Part of a small language model's weights.
Architecture: RMSNorm before each block, normalized queries and keys.
Each number is 50 + 15 x the weight over the matrix's rms, rounded and kept within 0 to 99. Layers, rows and columns count from 0.

# down: layer 8 MLP down (transposed), 1280x160, rms 0.247, rows 448-467, columns 80-159
# up: layer 8 MLP up, 1280x160, rms 0.241, rows 449-468, columns 80-159
down448:76 66 60 44 12 53 48 52 37 60 28 57 39 41 33 49 39 41 52 57 26 72 23 67 50 72 45 39 49 47 39 50 40 76 21 42 52 57 71 50 62 69 41 65 57 50 42 54 44 50 42 56 70 47 69 22 68 63 64 50 44 23 75 53 56 48 42 30 73 87 61 63 32 69 43 65 54 63 59 47
up449:48 75 18 40 69 75 42 65 34 34 43 41 41 58 59 78 49 62 99 60 40 60 50 55 46 10 40 25 84 67 62 19 42 59 66 43 69 34 74 58 33 31 46 41 58 56 44 79 43 89 47 29 35 51 49 55 16 83 56 47 37 47 51 20 50 57 47 68 38 34 28 46 52 34 62 75 51 53 60 40
down449:28 51 81 43 34 64 33 53 94 29 78 61 81 75 33 64 45 40 59 32 56 27 27 22 71 55 41 44 36 47 63 75 64 53 23 34 77 16 93 42 67 48 21 52 26 70 54 99 57 56 70 52 64 24 53 46 29 38 80 73 44 56 38 55 66 65 77 54 62 61 64 62 37 73 47 05 63 22 25 46
up450:67 21 51 35 33 75 58 47 41 58 59 56 38 38 60 26 38 52 70 26 54 42 31 43 43 69 59 72 66 55 24 72 70 60 59 69 63 72 15 58 71 64 43 62 31 47 52 75 60 14 54 62 73 77 45 34 41 55 65 39 52 46 62 42 99 60 37 26 73 50 61 39 47 66 66 51 41 23 56 40
down450:58 68 39 48 60 47 52 00 34 64 49 50 87 62 68 64 44 43 30 73 50 71 66 47 48 34 37 40 25 77 48 44 50 55 33 40 19 31 25 80 44 71 40 46 57 56 47 48 62 36 51 65 69 41 53 46 42 50 49 53 55 30 59 55 56 20 53 78 67 34 51 62 44 55 54 65 21 45 63 71
up451:59 37 56 38 46 49 48 60 42 36 46 41 37 84 71 61 08 36 54 56 44 47 56 62 58 70 52 51 33 39 37 40 54 69 39 45 36 46 58 50 78 31 62 65 62 46 50 45 29 53 66 24 91 51 64 18 53 60 40 47 41 42 71 52 46 50 53 41 56 41 49 62 50 41 11 18 49 31 42 41
down451:64 54 56 34 61 59 75 53 69 70 09 69 58 58 46 59 62 32 55 56 44 42 82 43 67 71 58 53 37 30 66 32 44 64 41 49 79 54 48 59 20 29 32 58 33 39 33 29 52 43 54 51 30 51 55 24 56 44 37 48 48 47 42 44 54 34 63 42 60 43 74 40 67 74 74 35 23 10 23 61
up452:42 49 48 58 41 51 43 62 39 48 39 54 48 61 41 65 25 58 56 77 63 57 31 03 59 55 57 62 53 63 68 44 66 44 29 64 65 34 78 43 48 31 48 76 39 40 66 84 42 62 77 53 60 56 33 52 34 59 37 38 84 50 62 45 58 57 51 59 64 42 73 34 66 40 56 54 70 21 71 82
down452:63 50 41 40 30 28 37 53 31 34 41 61 62 41 26 31 73 37 47 62 55 75 48 51 57 48 54 57 58 29 69 77 32 37 48 47 63 42 62 65 44 41 42 56 40 51 51 52 55 48 51 43 50 44 55 40 61 65 44 53 39 58 81 36 17 36 33 55 59 59 56 51 58 64 25 38 19 68 70 08
up453:73 40 30 42 42 75 52 69 61 93 33 63 64 41 40 35 35 34 55 50 53 60 30 30 28 41 69 76 45 52 58 65 21 37 35 69 40 74 58 38 47 56 35 70 39 25 30 41 59 57 80 55 28 47 59 54 33 57 44 52 30 32 53 34 56 26 62 40 46 66 45 70 53 28 78 52 47 57 66 47
down453:87 44 44 40 64 40 49 65 47 67 51 38 51 53 33 12 48 41 35 52 55 65 90 91 32 40 46 46 59 48 67 43 30 47 39 67 57 72 46 10 43 40 50 52 32 62 65 49 38 65 60 47 52 53 73 73 68 37 56 31 47 32 47 51 66 46 57 31 61 46 54 61 60 43 41 12 31 44 35 42
up454:55 61 47 73 51 43 66 41 45 31 00 31 49 72 37 38 51 49 50 82 70 24 55 53 77 48 33 41 29 82 49 32 57 34 41 53 53 54 58 56 60 56 61 56 45 58 60 61 35 65 68 37 75 61 43 58 86 69 48 63 51 32 43 36 22 34 30 53 32 30 81 53 52 47 39 57 51 40 40 42
down454:43 53 51 53 53 38 54 38 51 33 39 71 67 41 31 44 52 51 40 62 34 57 41 34 71 29 60 25 46 29 49 66 57 43 41 20 36 47 55 44 59 61 45 54 30 65 50 50 58 70 28 28 45 26 36 27 35 49 46 51 52 61 51 54 57 55 52 37 64 51 50 48 56 65 59 62 55 51 43 32
up455:54 54 55 49 47 57 49 34 53 44 53 28 65 44 70 30 61 60 58 55 49 62 65 32 20 63 47 53 30 63 41 50 50 65 41 50 41 31 29 22 25 62 42 26 54 66 29 31 52 52 46 57 46 33 56 51 38 53 34 56 52 48 44 54 19 45 61 42 38 57 41 57 48 51 50 35 57 39 32 54
down455:50 22 75 34 61 25 37 62 39 31 57 46 37 48 36 12 73 64 51 35 60 75 64 87 44 34 40 53 36 38 54 39 28 52 41 40 57 47 51 49 53 36 50 61 42 56 28 47 52 54 28 32 55 61 41 56 28 46 57 80 39 42 52 52 78 48 47 64 48 75 38 66 44 50 62 43 59 36 38 44
up456:66 58 80 11 27 56 64 28 59 31 42 46 69 46 84 76 59 53 21 38 51 76 31 60 64 68 43 50 66 65 48 66 23 32 54 38 37 28 24 30 86 59 60 61 65 48 58 53 02 32 39 62 33 35 75 35 39 40 24 57 36 73 45 25 66 53 43 55 55 79 44 35 66 53 53 47 60 67 69 62
down456:40 31 57 56 55 35 63 46 30 41 66 25 70 62 37 35 60 64 33 53 59 73 59 56 53 62 52 63 64 42 58 38 65 27 52 40 48 12 77 40 52 49 43 53 72 60 58 69 37 62 39 50 32 77 62 32 59 46 37 65 70 61 23 48 55 52 28 18 55 47 81 42 29 54 44 48 26 52 55 60
up457:74 38 59 36 54 41 82 18 42 40 52 87 54 63 89 53 52 66 72 17 35 37 34 43 51 18 48 10 15 38 35 64 61 70 65 62 84 57 56 52 86 41 47 67 39 64 33 41 37 37 29 77 31 19 37 73 48 55 58 16 35 29 73 44 53 27 55 25 30 36 55 56 48 48 55 45 22 64 49 68
down457:58 44 49 44 75 46 18 66 50 63 43 65 60 49 70 24 45 53 85 66 37 52 35 72 52 21 24 52 46 25 37 31 54 66 61 77 81 48 55 73 76 41 47 84 81 47 43 40 29 53 54 54 54 61 44 50 71 46 59 38 53 41 20 47 55 38 44 75 77 63 63 59 73 51 40 33 64 50 43 50
up458:35 62 60 61 59 52 47 65 67 36 58 44 50 55 30 45 43 58 76 40 77 46 37 57 53 20 34 62 48 50 52 72 44 44 46 57 35 19 75 61 57 55 56 46 52 44 27 59 49 70 22 63 57 53 21 47 53 51 44 69 56 48 63 54 23 53 58 27 58 64 35 64 60 28 45 14 52 62 56 44
down458:65 23 60 31 55 68 55 43 53 46 28 68 58 47 35 58 49 37 37 48 15 55 31 79 23 57 32 50 59 46 62 56 81 53 41 65 86 49 30 76 58 42 57 50 76 62 57 67 28 45 52 40 45 45 44 60 54 58 39 47 30 44 40 26 34 34 28 61 47 54 73 45 53 62 53 57 16 34 48 52
up459:41 47 49 48 37 57 23 78 57 31 49 71 65 61 70 77 93 11 63 64 68 73 19 57 30 42 52 81 68 60 50 60 57 26 51 56 43 56 47 64 58 38 31 36 52 59 63 71 61 51 28 10 84 70 44 33 64 57 53 28 51 20 50 41 43 69 99 33 61 56 62 25 28 44 46 67 66 42 55 66
down459:73 61 39 27 45 57 34 49 58 58 42 13 44 51 68 43 63 32 78 48 67 80 40 62 29 54 34 79 54 41 52 56 67 48 44 45 40 47 51 56 47 30 38 59 50 54 55 66 64 83 44 38 24 51 45 47 27 75 37 44 49 29 27 46 50 50 56 57 32 52 46 30 99 58 65 50 59 73 40 47
up460:53 69 81 68 28 39 65 77 57 51 58 40 40 44 64 39 17 60 54 59 77 78 50 41 44 60 41 47 08 55 58 51 52 48 32 55 50 88 72 31 66 52 31 21 54 47 49 56 22 76 36 62 55 23 43 29 52 59 58 55 45 45 40 36 69 09 59 46 40 44 58 24 29 77 41 72 54 69 59 65
down460:63 71 49 47 43 46 63 16 41 62 25 45 80 44 59 49 55 52 40 33 54 81 51 21 59 72 52 49 65 69 37 72 40 63 39 58 70 49 43 64 18 16 36 53 84 44 10 68 60 45 54 66 71 68 50 52 52 61 32 16 49 80 37 74 60 33 59 35 68 61 52 56 33 65 65 58 58 37 49 52
up461:59 57 45 82 55 46 55 63 84 46 49 49 46 33 63 51 72 76 40 71 22 29 46 40 41 48 31 38 72 50 53 78 46 58 69 56 30 69 41 49 81 63 57 56 60 21 68 75 53 59 40 53 35 47 37 55 47 64 46 62 47 30 32 47 50 49 62 23 33 35 55 52 59 47 41 65 32 59 70 49
down461:31 43 49 33 40 41 37 60 76 54 38 44 24 48 44 61 47 58 66 71 39 55 36 51 39 58 38 67 54 26 62 50 66 34 21 11 46 55 36 56 25 45 30 41 54 35 56 38 36 96 56 63 46 44 59 58 76 47 68 70 56 49 77 36 48 36 64 75 61 48 46 82 48 60 58 57 42 61 56 28
up462:51 32 49 29 50 36 38 63 29 72 88 33 59 46 33 65 77 29 45 55 48 50 52 31 57 22 61 57 47 71 39 67 26 90 38 64 34 63 36 50 64 56 53 54 66 35 34 31 57 51 44 34 49 70 22 25 30 50 70 20 72 56 35 45 70 76 61 55 55 52 22 61 49 47 49 43 27 16 54 83
down462:35 47 74 31 52 27 45 59 54 66 56 59 39 55 60 69 57 69 61 75 54 31 71 31 33 54 41 38 33 32 47 56 39 61 42 62 63 43 61 51 32 42 32 65 49 62 42 51 58 36 57 71 62 55 40 39 56 59 51 40 30 34 67 63 35 33 72 27 47 36 48 68 32 50 57 65 15 60 33 51
up463:54 59 68 63 51 56 72 61 45 46 55 35 44 68 35 50 41 43 54 38 64 64 39 66 39 53 55 50 44 43 30 69 39 38 65 68 59 20 58 51 55 46 44 37 37 60 32 02 36 50 37 40 42 43 35 62 60 78 19 35 59 49 54 43 60 69 62 40 66 78 45 60 53 42 52 66 66 53 49 36
down463:33 46 51 47 39 49 35 38 50 56 36 52 62 48 50 64 34 78 39 45 49 55 49 43 46 54 53 35 44 56 50 18 47 49 52 38 56 57 32 67 30 27 69 65 64 41 41 57 48 25 52 53 62 51 43 42 36 57 37 55 74 33 52 67 24 44 50 70 55 54 39 57 54 61 81 44 35 61 57 77
up464:58 62 71 04 28 59 40 65 46 71 60 41 34 41 64 65 43 41 89 46 91 57 36 24 54 74 55 38 71 24 53 33 50 43 19 69 56 73 53 60 53 78 78 35 35 30 55 72 74 75 54 40 45 46 38 95 69 86 35 51 55 64 00 54 56 59 57 79 50 82 44 58 27 34 73 51 71 37 48 50
down464:32 43 49 58 22 33 38 73 74 38 81 43 55 32 43 53 36 21 28 38 61 87 62 41 43 61 37 72 54 46 13 77 46 38 62 57 19 39 62 42 57 34 26 79 41 57 56 58 45 68 16 42 48 40 41 36 68 57 46 59 63 59 60 62 47 59 41 65 77 54 00 24 29 45 37 25 54 50 52 48
up465:95 45 55 36 52 63 40 74 55 40 55 59 54 57 64 38 57 56 37 49 51 42 05 32 77 20 62 20 34 49 38 35 29 49 66 47 50 63 75 45 68 37 31 66 57 60 43 42 54 37 62 25 46 25 41 23 53 53 64 57 52 44 44 58 48 48 30 44 41 55 57 26 43 55 43 39 33 27 43 50
down465:35 52 55 46 75 62 71 42 72 52 63 47 38 63 18 64 40 77 56 50 63 60 41 29 29 61 29 56 35 49 56 51 30 58 37 37 39 92 45 58 32 50 23 50 66 58 41 32 33 32 51 60 64 34 57 46 78 72 62 54 47 52 57 41 77 60 43 39 43 49 51 45 80 30 21 43 60 41 45 62
up466:45 49 39 36 46 30 32 74 27 43 45 40 27 60 58 76 55 49 43 31 47 54 45 52 92 67 43 27 22 81 37 55 32 56 41 41 53 59 36 48 46 47 69 89 37 37 18 65 27 31 71 76 28 31 44 17 44 67 62 55 53 35 37 65 43 26 43 56 75 76 69 58 25 22 49 19 52 22 47 65
down466:38 39 69 60 37 39 27 71 62 79 61 42 87 35 84 45 70 38 89 16 11 43 23 55 32 34 47 42 62 54 55 76 35 49 51 86 55 41 61 64 67 31 35 44 62 26 63 58 66 54 54 82 52 60 54 25 66 77 29 64 28 60 61 56 63 38 47 35 64 27 50 68 52 61 53 21 46 38 80 40
up467:65 46 48 68 19 43 74 67 29 51 62 52 26 15 26 57 51 59 46 37 46 46 31 52 48 53 50 64 47 54 30 59 44 46 36 44 21 49 44 23 60 48 31 51 44 71 31 41 50 51 61 46 44 56 42 66 80 36 12 37 67 40 27 48 77 43 63 19 27 39 48 53 31 39 30 57 41 43 41 47
down467:38 48 34 75 17 51 48 50 62 57 64 72 60 70 56 43 36 63 66 61 65 59 23 56 58 60 60 61 57 47 45 47 04 47 60 46 26 51 55 53 65 64 32 40 42 41 47 91 62 94 60 25 47 65 38 67 53 47 19 63 58 24 55 49 67 37 58 86 29 42 69 40 21 36 41 50 38 54 24 40
up468:57 65 43 69 50 40 45 40 98 57 47 37 23 41 33 49 36 59 48 38 65 53 55 26 51 63 51 36 31 31 42 55 44 66 81 41 62 51 37 38 64 76 22 50 45 28 52 48 59 54 56 43 43 59 31 65 64 41 60 45 46 25 56 64 51 58 65 53 59 93 60 53 66 42 56 56 68 30 70 59